Weights of a small transformer language model: MLP 512 ReGLU.
Each number is 500 + 50 x the weight over its row's rms, rounded and kept within 0 to 999. Layers, rows and columns count from 0. Numbers have three digits each. The size before them is the row's rms in percent of the matrix's.

# layer 8 attention key, 256x256, rms 0.093, rows 54-63, columns 0-63
104:539447497360473477523480481490417494492451541541457507589515587551557563492520435444511397401487538514514512453475542465429464569442461482439469490537447444466533420539576516594427417398518554
105:515547480523512500525467447489406532518510509539453465505481569514522452464460456417462531462466488502508565488436377489465541552513506584406564495540487439498421544429558530593503513526450425
103:406458489503522485465517370469544445514462507462418460503536524483521448576498385492470461441528494481482479452463540501490489590585451579507457552480442482425462494516460482482545510539487546
107:521501535353568494425584481447482479430464449519547477498471442511542519458472502559542432479447547535523470487477502406482505512588488580466583452599478445518606452464567382423524446572432451
100:506440466477572518477538600528489411562529593557464513537582501523579465585600621519507502513470432425594514429532548483477502524481501512445562429400407521493360472407525523500535555485556487
101:411506577517558554518503492468536484481457468485496486521489377558517471577566533521479521554524442542482546486523539542525390594479466446573497458526543474417560524533420528589424521498474499
104:514514541532490476549452511503491472501413489585513575565360525538326539611524481504407508539521522546595423516384488565398548468557518511435475528577480483483521573500492522593536489509454500
103:461451531485420475480451470607473524502479550489489551530456405442484452526471515558451391493456473510623534519432515529489486502430575615551539505528529478589486455603543561496497466499431585
104:480528554476511497583581542456517527507496440513457478458521562490482603481510463560472578401594590490487428558463551539506465477393505481517476511459535403407483490494495442479538466419471503
106:509433453581405442533550432534556469482516530532560545478556532453531545637426506491602560462572414588579534451532482492439529476463483503462445461440440455545545457454523417482533519542449548
# layer 8 attention query, 256x256, rms 0.0884, rows 55-63, columns 0-63
105:475535493525447541548503517396388539499539500513446397542554538530484461449518505521543571501548550610508559468391497555531541583606390521362563475547439536513558451428465584522501556494520499
108:543502440542486495530528534454493491540518517566505503583443514494539505522445513674444539429523485455531509499434635592482506552485480555514462466518452541516459485521451530463575493502432470
105:559496480535588544529546415492539456430589563606512534491448509463565469465479541539523479508559525534534472478507469393578500507438614480432509520517531534562605502451643475495515443502563445
101:402467473464605564472444513527533582430505498489502512552438470494479558496535515491417567529483527492514504486612577541499566395521528480473494514446497487590499655468603596476575503480549644
105:452524546547591594437493450482442475456510631538544518398500461515465430539461560470535441465523430500573595496511550532449393571413470415556538579462460422483433505609402482536472539431543503
103:491547542470497440540506470576498508419524480451581518482519478565422612476502432464499553521561485508560528491529501571491525452598489546493582425525455494508482541519496508551483425581430517
100:573492530465549418525520545473473496468480520500570492568511490497447440472579492456417458452543478532517480573594540421556471555477557539493555503452463515545516457482514518510515493463413532
097:457469449509460485559450512530523504554495442511559444549479489493576511564381499478367447430520522542490457521474483495438580450449500479539498499424468479469554491455526480508509457473465499
105:475539502479555524523498564542430438512528576475539478547473435469424505541497426461551533403459484391526487527553495557503464509485402470527512414516511497487481517422591508507418504579548445
# layer 8 attention value, 256x256, rms 0.134, rows 0-40, columns 0-63
095:490509496519489473487490415556489509478464470524548533532506482463457513551567557493509401527492510574553484499535446507568504481488560465453571480442518516537385443545465410444464449532557526
096:577456554474560405438394403497505514415470471547509437478472507507482477470398475516529503344480497526531519546522484528468499504498579450542558467416479536447553537587501452473519554502516474
099:397549485470478513492441450467518526464514491421390448497471427510536546544431417580511588449428512434454559655523432493470549433503520499488464376583569553500543465437547523464409554545467501
095:506543420495531427513487508583523549584469570475473555489430437528472528469513505473512561495466459444554522463475494510424466427510552414510547541537486401529508549563603448526479503500498482
099:400513578501426552493449568537496472488520470475486565603491505516470569487447519514455485468529535456446478495410539511339552452468463538490596472495483436529535461484500418433443478482586507
100:497527475566527545468442504457560474469456466493537474553414512488405553515434519499493491509439510520556549514597512505453463557396546465574543584561505508522601512506516431535499502548555441
098:463477406483508412452537552459429496498470462520464578508458507486451585529487533438418538389606457431538490325480487432572513469453498458461464591439532459529508497568460440521507477529553584
103:509593563488465571460566464591498539483482493461538551620469461583583470572516482439562476443501479548489524557473534502465467620544500507582533460488436521489476527518542500577514445416578580
094:575442547524552480536527524556569555491533499527541520395479489511445536402508522508530534499483505479539500514414466464473532584516517484550536477501471474411476478441428553546525547456409484
101:485523453524563465449475513536524494495511563601532498551517611579579507557447544553586442609441517479620497516480512552530479599434518510505506566531480488519458443500504496492470461479390367
094:544465466516501474441445560524567440521485556554496416611584480512517426554498585514544579431514507455519527564521394425480495480465450516591417487466562549575434477623510517475473433524601520
101:389494542412558480393505499482547532558486428552480489431482485512489556464555436459479511420428443435500475441488571531520526484522472439448560544461415506585498498487478449500554521545562530
096:579460479422503447498467449476501509515484549616440558430543425500458536562500581579471464484535514436460543429471513429505566427493481484405562489463505478550564524458452525450534479474580545
099:492524522504523575456496448473473530442436596516474472474471516554453527451458443507536540523449503556518552479493509505491409445527597518444468441472512501537525496469462590524523403503520582
099:488441562471493477480430516469479433470424440483502521510596454527479473491494498530467464513514432458486526537491475446465522468506508504426563440495628563521468619524536475512495504451567548
103:614532516478397516399381526522580468444450460601419527499512537569491504547518459503454496517570551552474405436538432508497617515529505539490462450482491492501517439522543516478527545499498512
104:557476516462580448445442567504629514495546462579534538427483520628463471560513480525494462424548503452515561494448564522468385524502461518479538577524483506524485443372433474461450485524491485
107:523490494520628505558506467496551530527461519603484461481508490447561526441583520594437554485492467408607504574498471499544470500502470465548465503367554488559441459517486483509493526509522533
097:477555532474398612516499516451438538508545500524515553469525544569524439462484505475504554557434513454499546567522508521506487577519432480408552491499442461460522458463531454513408482530472520
098:505490490401590580608490585500454471456506512550518487528405487506488422442532505490586606493479473490544450550445500498587443480494548524528455568534471481475398427540464523532542529514565490
098:550470546428522555461519553457447510476465420512571475563556585485449498504526509440495577467502553471534554469527476529491437546441454506514606419532589468549528512477547510536543442527540461
097:528466487455540575574450512431562546485509504484601513499519415445458582537523448551534492540489486482478476437517526461457507539550589473447425596553474408470428513557523537597543549578522553
094:421390502452516467496484474519544459582494452471573505465533591525494546566509523506483479497516486507485426603534557525479583509508587486505471509526606530377482663427555476507541527535477470
098:549450501502481525476562481521559524583546448525561497453618484572411404434524481413545551511543500526546476459476452510453456521537504507443548461478478456421538516506521546402556517507636482
097:511498510549473595484481569495475467417390469402471468588503605500524410693468452545453617559467547493490443463550561533563488529500520450512533548522546525593535577578488486477543531445411544
101:515541543527491611586564622471508497431498627611490485430492499385528524604533457502489542483544452485490514542475486482469527462519510464494520525428463519450451593582529453516467467527465511
097:478491581488464478488488467551595452604482479472498539517558380522489496585573554534516470532547471443489457481536354555565414542534475507503431595531592394507536436419552498530457467521466399
097:485510602438518483449527550552466663537558501544567518487485477510560467536486527451434421492613444470516505404548551606504509514588469492611536428427436490471562523513494581546511415536506445
101:452510443534501544494495531406487529587535468519478465524518496513517535483515508518559515415445484466492447492471511468476520471547564530403547520528448500550510487458644541526466550453524505
099:548615438423564523570500481513537484512458547502482614552555506479524498534467526500467545423496521501452435447496531444545473544537506548524548422475482465518495506555563488409434536497553430
102:448514507485489442468480518467570515448451453433406539526415502478541451454460529532512574528536526467604526435587523555527463461590520514430486516487551471497549533450383520570446404434538503
097:496530500523555421537518464528457540550454471550459479476503411534559501540476619548440541469438604459546467493323402511463514473538501518506454454422566491493460508513501428499520496517500550
101:543504421497507497507491469484412555518385523540591516506525452546559415570540511458395515521453527565420502558535516562561489415546497440464464561552459529432457495475472509481483467523615528
095:493485444486539567489571482515534531412570437412591438535488520482482448466452551528495488485483518517575446571436511417526508482573425429469538481524540405510522518468421441521458415537478475
098:489407461535574495577492507416498484481539471502537532505433446558466435466501502516490552505402583443493502518530446460538512551562550498523450526477511470473561563590528462454467460497477450
098:532445498448486558513483459440517541505512495595576371504405542534523454529446401482467490462520481539454461434499409469486538491497518492427599562564515474470525468475555470536540595437490647
093:380496481413546514610528534558546400508460453476516497543527481390475548511507473519490542480626510489485416558436552480505533480480506509509612469423428531482498443473503529510583544444557519
095:410473435537492518561495480452578514495510544497520554531482513439560425500436494470487527473540528441569407440461511513455517432517479531542452494475511545616541599453521566541391521423489503
101:628543488478489455521607514470513527453460469569488524535421514505548433493302508505462468571505527455430489457490522480475457576474420488592618415565356452517559472433505494425502537477485430
098:462468438428604478477599444533448561546493543511533594479620544473549563561499379466464442467516498436446516513523460566428563552453494444567418455513556506529530484444383543500489421543465483
101:482457461539459563495458499572511527536478504466445513491475537468440526469461545409563425420527499503438498584549469501481569497512498421582474527513512471556526467412532392508532447495485448
# layer 8 attention output (transposed), 256x256, rms 0.115, rows 0-39, columns 0-63
096:479494485588449491501447504537612579500515474476534489467522592423553535481523483523536472530533461585526429484515547627504460438510528515453587452486469541434454566418521575587490494509503510
095:566440460474392517544411565512454478466387565485455551445506565563564423523578492525473450498582581435556520537577504504524477503457501468492391418469582563543416527508467433466522539452570542
097:446374601485568473543595518523527536450461527537394507485521538523606484504367552548531543451560503420525458459554551562433520450454454428419530502362514538467488451514496446422485570457503464
098:515449453546436436426545430527530454457503367596540472476471480535497472562493616526437504411511484504452427533511519485451507495411497495439475469571510550550466402506452560462487409444502505
097:487489402459518472497521450557565531507530500530497524460491528573494465414499470504542438573487524466452487521510484510524593553519489552514477469433471438493560562522451597480472463473478521
098:507397450478473447371375551536514532578557495567553445575523448519550614502463501542551549467538504553535503409537485553552525542517543525484466498615458438526433542491539421485423521590507634
094:458594476445531418523482589449515464439459578469525553524499616494493489483403511505464524592555573476553527554534493454574426430500560550540514436533607474466475476437540515517568572523491491
099:547502496475527564551466524461499430455529555370578545453495522487528464471537470628527530484574539600568476420509496469493584505407522499552463546556512456468457561477510527550431520472506498
094:499448466511610499441480437572440518414504548505560551564515526481590452501477473569480433469461488514483476550493516524533420481442432475428471558544445543468458519536556511437490463478482563
100:506574538608438461492529544499458437443527582568480537500529439492501519570544460510527529504482447460522466590472548439484492482510380521534583526470547534409423465404543408457498463502555508
095:530537506530594624512466545507494560511510558522458463481436532493486465481441624505510473403501488543434502498476531559505557579553499486554516470549407514455540537556540463537535476600508527
102:530499526444403422453602474501477477559511456498500515423552467499537510589454367511457485520607504604432540507515597554533486589515461557494538551464413497466498470523483535496497512534532449
100:521541383528440498504484476536561551474497537456471503499563535575433563499450535535446452540550430533471501558460526515399579480472457482509461493551485502551516594379472558556527463510529455
097:536462518480529479461490443579442537556519504474451543491480404540492482488441430479538509412555571483500524491487544545425622523534583426526539491495534631583452528610527487456486634459472405
096:460504544501448476503481475564517521426531547480535501533453594569475486450458510557533560456459534486605519482573496501490548527554514517505509486496442501474435535443516548551596364440573594
097:463575556583506437509481521532554395461564407528478472512512531586397533552440504508497523583555379497534520465501432485445445459528516481482545522507476555498540483444468488514549558439468476
105:524494449544565591453468498471525505462463533533524561480478493488542488448572460516459457480506523503543441488552552477437574443513463499546442628516446481484604604469605517514580529548546569
103:606417498499472551519497522433435526481463495522508504490489499506447410462344486517435536519479549474504510533437537487421488504525537441488567456523459507451508429426579416455490592498457507
097:569498428562456478466475561571441502497524547523498495498498503453483422510478473465530587474495528526506483530498478484487468546568499461529593546514595441558554450507495510555579533437436632
097:513569546513488450510556483419504555464446531529478514399370498546511501531498498490575569533556483578469554500430554471494483547517558586512444570565575497509402467456617516478506484651490548
100:532509481462583487453476540531524532561504467490487465450548577552497539467564474546495537462484470656491446459489482469451396511489442549496431606565513524539506516494501406632539504555458578
096:492602420482502427560430503512425551470462504440548483473532521478520470612583468432496494498519470468479532435542454544556579546579534508502492513487490555553524507601445434455440500491500474
094:535582486513511527430498563502474494448491579498504406434488499364435529435675520413570551525553489521524477482591512424457502474518529464517542465450562529551478560489487508538471487581538499
102:508523512562610467570469479544534467488371449501432584503428595600506491549470448487538574496539549417477456442509525492475582485445606383519472496498506506551498534461433495470508526524405536
094:492518512479536374490539500511500475514382523479511525580563601408571503483547553489436517479501401551607477469585461467469547474455546539576556471474443524515505464503571447499458631564540479
100:565484599416537414560564465496542423535492560431518502534511514562556462424515592519569449621555514513555469507505545453450550544482459506355566530468503532487506505509524528511499535489475497
099:519479515604408537502419510531446448428525571514510439511524533476411396465462454526500500466576516421577491486471538512456479571517509488497530526491378391579466483443490504497473508486540505
096:491532507541491457507553509462475498497512397559447411573523476509536426541499447575595467610571568508467424437519540479497576491401451479487490515454427481488508498513495431509442529428508596
099:397579559345455508523475426533616568562568557435457545390582539531574458449509499513479481440506440505552532519444574529502443492569504532474573448514523466560540438500539488465491569504551620
098:547534497466559462453458455567483532484426531521577406555500462451510484469471528441531526543486554454528525568455390507562458497424500496556489597531680476377583496501416454528477546480454485
100:599541575411437480582520439454545504499500535557452490484501460451541476512528417562503514508465509431595532456515495606456475440402572528541548475544479568596474458560550498532709436533543533
099:454486540472478470560466478451461418500528480503417444531445526543391592400387508609522550529462488512424558521445482498482497531465545541480536520426521563491494506473509484435515513437532540
101:582557525514511472616487566500461418502442596572469506563462487508489525460526589471430514488439411508457516519453490507508562469527489544439541486461427556549478561469547460499458455442502521
093:426441433546520422451498549588524584503435453503463450597600521561522477573530460508540508450500582405491506535434477487507466468612544465516535509569525521460458494611590468391532468516512502
098:453522479501474501475518469494471540449568538459514550575498558486471501613501418465585514510441516474487478419426521526419542495497537573569601403490559499545585521456455446484487516516482444
099:424531485482497456628532490400516484451470489557517563519511415447494610444426496496434499480462514496483478526542468518488485576446520497495571504476560504456471620586426506552515464463503507
093:521513446565442393489484543474508508595536547484487510519540531448539516479535543562515464454434536524417537446582555442577530537491480533420459478500489446453477524493416469436511489458505440
100:457506509540339581535560543491535466499451454525477508544484533473456495582524477456480512454490443534565519460416547417427522406506488470479583527445452536527460461486454512460556513507520486
100:518466461523422494510570525500560500556486508566488542437501570473571405479454501586531524559484485426580451514482416445479613543517545473506496560573476447567484505436511483449498595532510481
098:555505514564398487518457559472502453408475531461605550577597498493484512470464541598461563525419526604419509510510403547421508446575556504481479488456501425474501518491534492411504368561391490